Weights of a small transformer language model: width 640, a variant of Adam for these matrices.
Each number is 50 + 12 x the weight over its row's rms, rounded and kept within 0 to 99. Layers, rows and columns count from 0. The size before them is the row's rms in percent of the matrix's.

# layer 6 MLP up, 2560x640, rms 0.0261, rows 156-169, columns 160-239
099:51 67 54 51 39 61 36 52 68 71 44 67 70 65 39 71 57 57 48 43 41 67 42 43 60 53 57 37 37 64 38 63 15 50 61 36 55 44 37 68 74 52 60 61 28 40 76 43 61 45 51 44 38 38 75 68 63 56 59 63 64 61 51 33 42 50 50 43 58 61 64 55 58 41 53 44 63 42 50 48
097:50 45 53 45 47 35 65 28 43 38 64 41 37 57 41 08 54 50 55 60 65 44 57 09 47 82 29 41 40 69 73 27 48 53 46 48 53 29 58 65 26 64 49 44 70 32 49 33 55 38 36 47 48 28 60 45 67 25 67 65 68 54 56 48 54 54 46 44 53 40 39 63 48 38 50 45 54 54 50 75
095:31 44 41 35 45 47 69 53 54 47 54 58 65 57 45 51 58 32 55 46 41 78 41 46 56 30 34 48 23 35 52 41 47 33 50 58 61 14 52 42 51 33 54 62 47 67 27 62 53 62 49 65 32 48 30 52 47 35 56 53 41 57 55 61 51 49 39 40 54 44 32 67 50 29 61 56 53 53 60 54
101:43 34 52 56 40 40 53 66 69 41 45 38 60 54 54 51 42 64 44 40 44 56 48 42 56 47 28 40 53 52 48 54 52 58 37 47 64 14 71 47 53 42 54 42 41 58 50 49 30 50 38 31 38 59 39 33 77 45 65 52 68 63 64 48 51 42 37 39 47 70 51 66 21 65 54 50 53 64 30 33
099:42 36 64 40 33 52 45 46 60 52 41 57 81 62 62 49 51 48 30 67 33 41 65 30 58 59 46 41 41 34 55 51 62 44 61 53 43 46 65 51 44 50 52 47 38 66 47 55 50 42 61 36 70 68 38 48 49 65 55 33 46 60 34 48 39 43 57 55 38 61 48 29 19 75 61 52 45 58 45 56
096:75 44 45 60 67 44 75 45 63 50 40 38 28 30 39 43 58 48 42 54 43 56 48 51 68 46 46 42 63 53 55 61 60 37 41 45 60 29 80 77 60 48 43 45 61 53 62 38 55 51 54 33 60 68 56 69 27 50 08 64 55 50 41 40 58 44 55 43 39 52 52 79 41 32 37 55 40 57 47 35
101:72 56 38 52 33 45 60 48 66 35 46 57 56 43 56 61 47 35 35 56 50 57 57 40 27 49 35 69 29 45 39 45 49 59 60 36 48 35 51 51 58 61 64 53 28 57 42 41 56 65 44 34 76 30 51 54 46 54 32 37 47 52 46 39 54 46 45 54 57 54 53 61 34 29 56 49 52 49 43 53
102:40 33 17 60 47 45 69 54 61 41 67 58 58 50 25 42 47 63 57 54 45 71 50 49 66 39 56 63 55 70 45 45 51 44 48 45 71 44 31 33 55 38 41 50 53 48 68 49 42 42 43 55 57 56 49 47 67 52 51 58 52 63 64 48 42 43 60 59 44 44 34 21 71 49 63 42 49 29 55 54
102:27 52 55 63 51 59 54 57 45 55 50 48 47 48 50 32 54 44 66 76 29 55 28 48 71 64 60 58 45 45 52 36 50 44 50 45 50 57 80 52 52 51 56 36 47 40 71 61 25 49 54 46 36 51 59 63 50 56 31 40 76 53 34 26 50 31 65 36 42 61 46 52 66 64 53 57 58 49 52 51
096:42 44 44 55 34 48 51 67 42 39 38 47 51 31 43 51 34 42 57 67 46 40 66 54 39 63 61 71 83 70 47 44 46 38 49 55 39 58 59 47 69 34 42 53 49 67 66 50 65 49 28 40 57 54 35 54 54 43 68 61 45 63 58 26 48 58 47 46 55 43 39 53 37 72 53 41 48 56 55 58
095:43 40 31 49 43 52 56 47 44 29 53 43 60 49 45 51 47 55 34 46 43 44 59 63 65 54 28 43 35 47 54 68 71 49 58 57 41 71 52 30 48 44 61 33 43 33 43 52 55 59 54 47 46 33 34 51 28 56 60 65 38 60 56 50 32 61 33 44 39 60 48 42 17 42 46 48 58 48 56 57
106:21 55 54 48 44 49 50 36 52 37 38 54 28 72 71 54 61 45 44 31 44 59 48 66 65 48 56 90 55 51 50 56 37 51 48 50 60 47 34 44 65 56 64 39 45 56 42 65 49 42 39 54 28 44 35 23 54 44 38 69 42 29 42 34 13 73 57 46 62 40 44 73 45 62 47 61 31 55 41 54
104:46 56 78 16 52 49 50 52 63 72 42 37 57 50 49 62 56 30 43 60 64 60 32 34 42 22 39 45 69 41 35 47 47 50 64 50 48 67 37 56 35 56 36 26 65 56 71 60 64 45 42 36 45 49 54 61 35 61 46 56 40 36 54 36 42 42 48 50 62 56 72 42 39 28 27 51 42 50 42 74
103:52 59 55 51 64 39 38 36 46 64 50 42 36 56 58 48 49 50 33 39 58 54 49 44 47 38 51 52 32 74 51 32 70 41 57 53 64 30 35 39 43 56 59 63 70 47 35 47 52 46 40 50 43 67 34 36 42 34 42 68 48 84 41 57 71 40 27 44 52 33 67 66 53 42 70 54 27 54 30 57
# layer 6 MLP down (transposed), 2560x640, rms 0.0234, rows 156-169, columns 160-239
099:49 32 57 51 51 65 48 47 59 52 67 50 47 59 50 26 62 30 32 66 31 49 31 45 40 54 67 42 50 53 63 36 38 22 38 49 66 52 45 37 49 40 34 52 50 55 50 47 66 46 59 67 23 39 41 36 62 40 42 48 51 61 58 64 65 48 54 40 53 52 43 50 40 42 51 60 56 31 41 62
100:50 82 41 37 37 50 63 35 37 81 22 73 62 52 58 68 22 39 52 57 34 49 34 51 39 52 39 74 33 33 58 49 73 54 51 51 72 74 59 54 27 45 43 43 50 50 54 62 39 47 35 64 73 42 47 53 43 58 59 41 31 34 38 54 34 64 55 34 18 53 32 69 67 60 31 52 56 75 65 64
093:50 50 48 46 44 49 74 16 50 40 51 60 39 44 63 52 48 46 61 51 44 36 41 46 57 29 51 58 75 47 40 41 58 32 69 69 62 55 38 62 41 54 37 54 66 74 43 50 27 34 30 29 50 43 58 36 37 44 43 34 55 55 55 49 76 40 34 50 70 49 58 48 41 51 40 52 51 27 59 54
102:51 43 29 35 60 54 24 37 43 58 74 60 24 55 62 52 56 63 57 68 59 59 42 50 55 59 65 56 64 36 63 28 44 49 52 64 46 33 44 50 50 62 49 37 43 53 49 51 51 64 71 66 70 43 37 53 54 66 68 54 49 59 40 45 50 56 51 46 60 48 44 37 52 50 43 49 51 39 48 58
099:49 73 57 59 59 32 46 56 29 55 47 55 50 59 53 62 75 45 63 44 57 79 40 57 58 63 61 64 46 66 60 36 59 61 36 66 73 56 47 60 67 39 71 51 68 44 56 40 26 44 67 60 46 37 77 42 55 50 71 33 45 58 45 27 38 40 35 28 52 60 51 73 46 54 66 35 28 50 38 42
099:58 52 34 46 57 28 57 36 45 40 35 28 73 40 55 61 67 68 56 58 51 75 46 37 48 45 50 27 32 40 44 54 47 56 48 52 32 45 55 56 46 42 51 42 26 54 55 59 42 61 28 51 65 60 36 32 47 46 59 59 64 54 45 45 71 73 55 36 51 44 37 57 31 57 51 61 66 15 40 52
102:36 61 55 37 60 64 63 55 53 60 56 45 72 48 54 42 27 24 51 40 48 44 47 68 68 27 43 51 35 57 56 75 36 56 44 62 65 48 49 64 43 31 32 47 58 55 45 47 52 27 55 50 60 78 65 63 48 37 42 41 47 59 47 52 41 44 43 55 47 45 45 41 24 62 28 45 55 39 52 53
105:51 57 35 62 75 52 46 46 64 56 40 25 49 40 41 57 29 30 44 43 50 73 43 46 41 59 49 42 56 55 49 53 66 38 37 15 38 53 43 58 58 44 53 52 49 57 44 23 68 59 56 71 75 41 54 41 61 46 20 29 49 62 38 53 44 60 63 63 55 41 28 70 75 37 53 60 69 60 46 45
102:58 61 43 65 52 55 45 61 31 55 65 57 34 63 38 62 56 36 52 48 23 56 60 38 53 42 65 43 76 43 44 32 60 54 56 62 39 29 61 50 43 41 80 57 53 83 54 63 42 36 71 33 55 63 63 65 53 45 37 49 37 54 41 51 56 61 50 51 49 40 54 50 58 60 51 45 39 38 54 62
098:50 65 49 48 51 58 48 52 53 52 71 52 21 61 44 59 61 37 50 56 46 60 30 40 38 49 52 40 60 33 57 39 55 29 39 47 55 53 67 65 44 46 53 58 60 45 65 60 39 53 49 47 47 60 45 58 46 50 50 51 51 43 56 63 61 47 43 63 62 72 59 78 30 54 36 66 53 58 39 32
091:48 66 52 52 40 43 42 53 63 52 70 04 19 36 52 48 57 41 36 40 62 60 59 32 66 51 51 61 61 71 72 35 43 50 46 61 47 46 51 60 47 55 42 42 61 63 33 64 34 50 48 56 39 40 72 42 71 56 66 49 47 41 42 51 50 46 51 41 36 51 29 54 52 37 71 66 43 38 50 56
102:34 54 43 43 34 46 53 61 45 61 52 40 48 58 60 53 43 46 45 33 53 35 35 37 47 32 69 58 39 81 38 51 61 44 42 40 31 49 19 57 34 34 49 67 70 66 66 59 77 61 33 45 65 61 51 61 40 53 57 70 47 47 41 67 39 53 44 35 64 43 62 54 48 45 64 51 43 58 45 47
105:23 72 56 51 56 46 35 47 51 64 81 44 28 54 57 47 74 37 40 32 65 73 34 34 61 30 50 47 51 28 56 47 37 35 55 33 44 42 49 43 61 35 56 42 57 39 52 31 58 46 52 45 53 30 57 56 64 39 52 57 52 41 36 44 54 46 52 61 50 44 18 67 19 52 41 48 46 38 59 60
103:60 48 26 61 48 52 69 62 51 59 66 37 66 80 46 46 54 32 37 60 53 34 65 29 63 62 52 67 22 48 35 51 53 39 32 28 42 63 56 30 52 43 53 59 32 35 37 38 48 44 49 29 61 56 50 46 60 43 25 44 25 62 42 50 35 42 59 54 32 62 37 51 33 43 64 59 69 48 28 55
# layer 6 MLP gate, 2560x640, rms 0.0273, rows 157-169, columns 160-239
097:57 75 50 44 36 37 45 45 49 55 45 55 37 53 54 46 45 77 56 23 53 56 50 51 46 45 63 72 37 24 42 61 64 35 43 42 57 38 44 53 47 53 54 54 60 51 44 51 45 40 49 38 44 35 41 55 26 60 45 46 67 50 42 48 32 50 45 48 44 66 46 10 27 70 49 43 46 76 64 39
092:35 63 50 34 31 53 47 52 67 52 41 55 47 64 34 39 64 39 30 56 47 53 66 62 41 39 45 39 43 63 46 48 44 53 75 52 39 47 44 57 48 57 43 53 45 41 50 59 46 56 50 56 34 61 41 40 56 43 34 63 50 52 58 65 50 59 41 47 38 43 62 59 46 34 65 60 43 37 69 54
099:57 67 53 68 33 43 40 41 32 50 43 40 56 60 65 42 29 48 49 60 60 66 63 60 44 48 61 49 40 52 49 76 40 49 39 48 42 53 39 54 49 33 37 32 67 29 49 53 43 88 50 40 54 48 35 49 53 45 52 38 71 52 66 46 48 71 39 51 67 45 22 46 36 53 60 31 44 43 62 47
103:45 50 41 42 51 29 54 46 51 54 59 56 45 57 38 59 78 61 58 47 45 52 45 35 43 43 58 59 53 60 56 37 36 51 67 44 48 41 42 51 35 60 65 40 67 43 55 35 41 25 70 65 45 25 46 55 58 44 55 75 73 47 61 57 37 45 38 36 55 44 43 73 67 30 49 32 54 49 55 49
103:50 58 50 38 51 73 50 41 33 40 69 71 22 44 63 46 45 54 36 63 65 44 28 51 45 55 81 47 38 68 60 31 18 56 35 29 39 63 42 40 28 44 62 48 53 33 31 38 42 48 59 48 59 39 53 38 66 48 40 39 41 58 37 64 38 57 36 50 49 39 49 54 55 40 40 46 52 46 43 56
097:57 48 55 31 49 46 46 59 52 51 43 39 45 56 51 38 28 50 44 46 57 46 67 80 53 22 33 43 55 63 36 40 41 48 40 72 54 73 63 28 66 52 33 62 30 63 43 58 48 67 40 56 64 67 22 39 52 62 56 53 62 50 59 51 37 68 58 48 58 35 50 72 67 57 62 57 50 37 52 42
097:75 52 38 36 61 46 44 52 49 67 46 47 43 65 55 56 33 49 34 57 47 33 57 48 39 65 68 61 53 48 57 12 72 58 55 44 29 67 42 45 46 24 53 61 43 56 35 66 56 62 59 40 34 56 50 43 35 50 50 56 51 41 64 45 39 38 58 60 44 46 42 49 73 45 37 42 70 60 42 37
101:47 60 60 51 77 43 41 56 32 36 43 42 59 35 44 40 52 55 67 52 30 51 54 33 56 54 58 41 48 46 57 42 58 64 61 74 35 37 57 40 45 48 39 61 32 35 38 44 49 48 46 46 29 61 64 45 39 53 41 35 60 48 42 33 60 33 58 57 43 47 48 57 40 62 39 51 51 35 81 38
095:47 64 57 55 54 50 43 35 52 60 39 54 28 54 50 64 35 52 62 38 37 63 51 48 41 45 28 55 61 58 44 42 68 72 65 51 35 45 47 60 53 40 56 50 40 52 42 72 51 58 44 69 60 48 58 82 72 57 37 55 30 54 48 45 65 41 56 39 52 50 59 69 30 43 59 35 49 53 47 47
093:46 62 49 37 31 60 43 48 26 38 61 50 51 42 40 59 60 43 28 51 59 44 55 57 40 29 59 46 56 55 53 45 61 23 58 40 34 58 41 45 44 43 59 34 32 30 49 55 55 65 52 33 31 43 43 57 44 60 54 76 42 59 65 47 37 45 40 67 51 58 81 49 36 50 74 50 68 49 39 45
108:35 49 63 50 55 50 62 62 43 41 34 44 55 55 55 51 60 57 32 31 42 43 63 61 54 42 66 81 44 72 55 42 33 54 31 61 58 33 35 26 54 56 48 55 57 51 54 52 63 52 43 71 34 79 22 63 44 53 80 38 60 30 52 40 40 53 55 52 42 51 45 53 53 44 37 54 36 46 54 54
105:64 48 47 62 43 53 40 44 59 54 49 49 51 43 69 68 38 49 32 28 51 49 45 47 33 64 48 69 48 31 70 63 34 57 61 59 50 37 60 57 70 55 42 48 58 41 48 63 36 63 42 59 56 30 64 64 66 71 59 72 43 57 38 45 63 56 41 37 61 49 54 50 45 58 54 47 44 43 58 63
100:38 68 53 43 73 61 28 52 60 57 50 43 49 34 55 35 53 60 48 47 61 47 70 52 41 66 46 57 59 53 57 23 49 30 35 60 62 39 52 60 41 51 31 62 40 32 56 34 54 51 46 50 32 72 41 47 28 45 53 43 50 64 54 59 50 59 63 54 52 58 61 38 13 59 69 56 51 57 63 37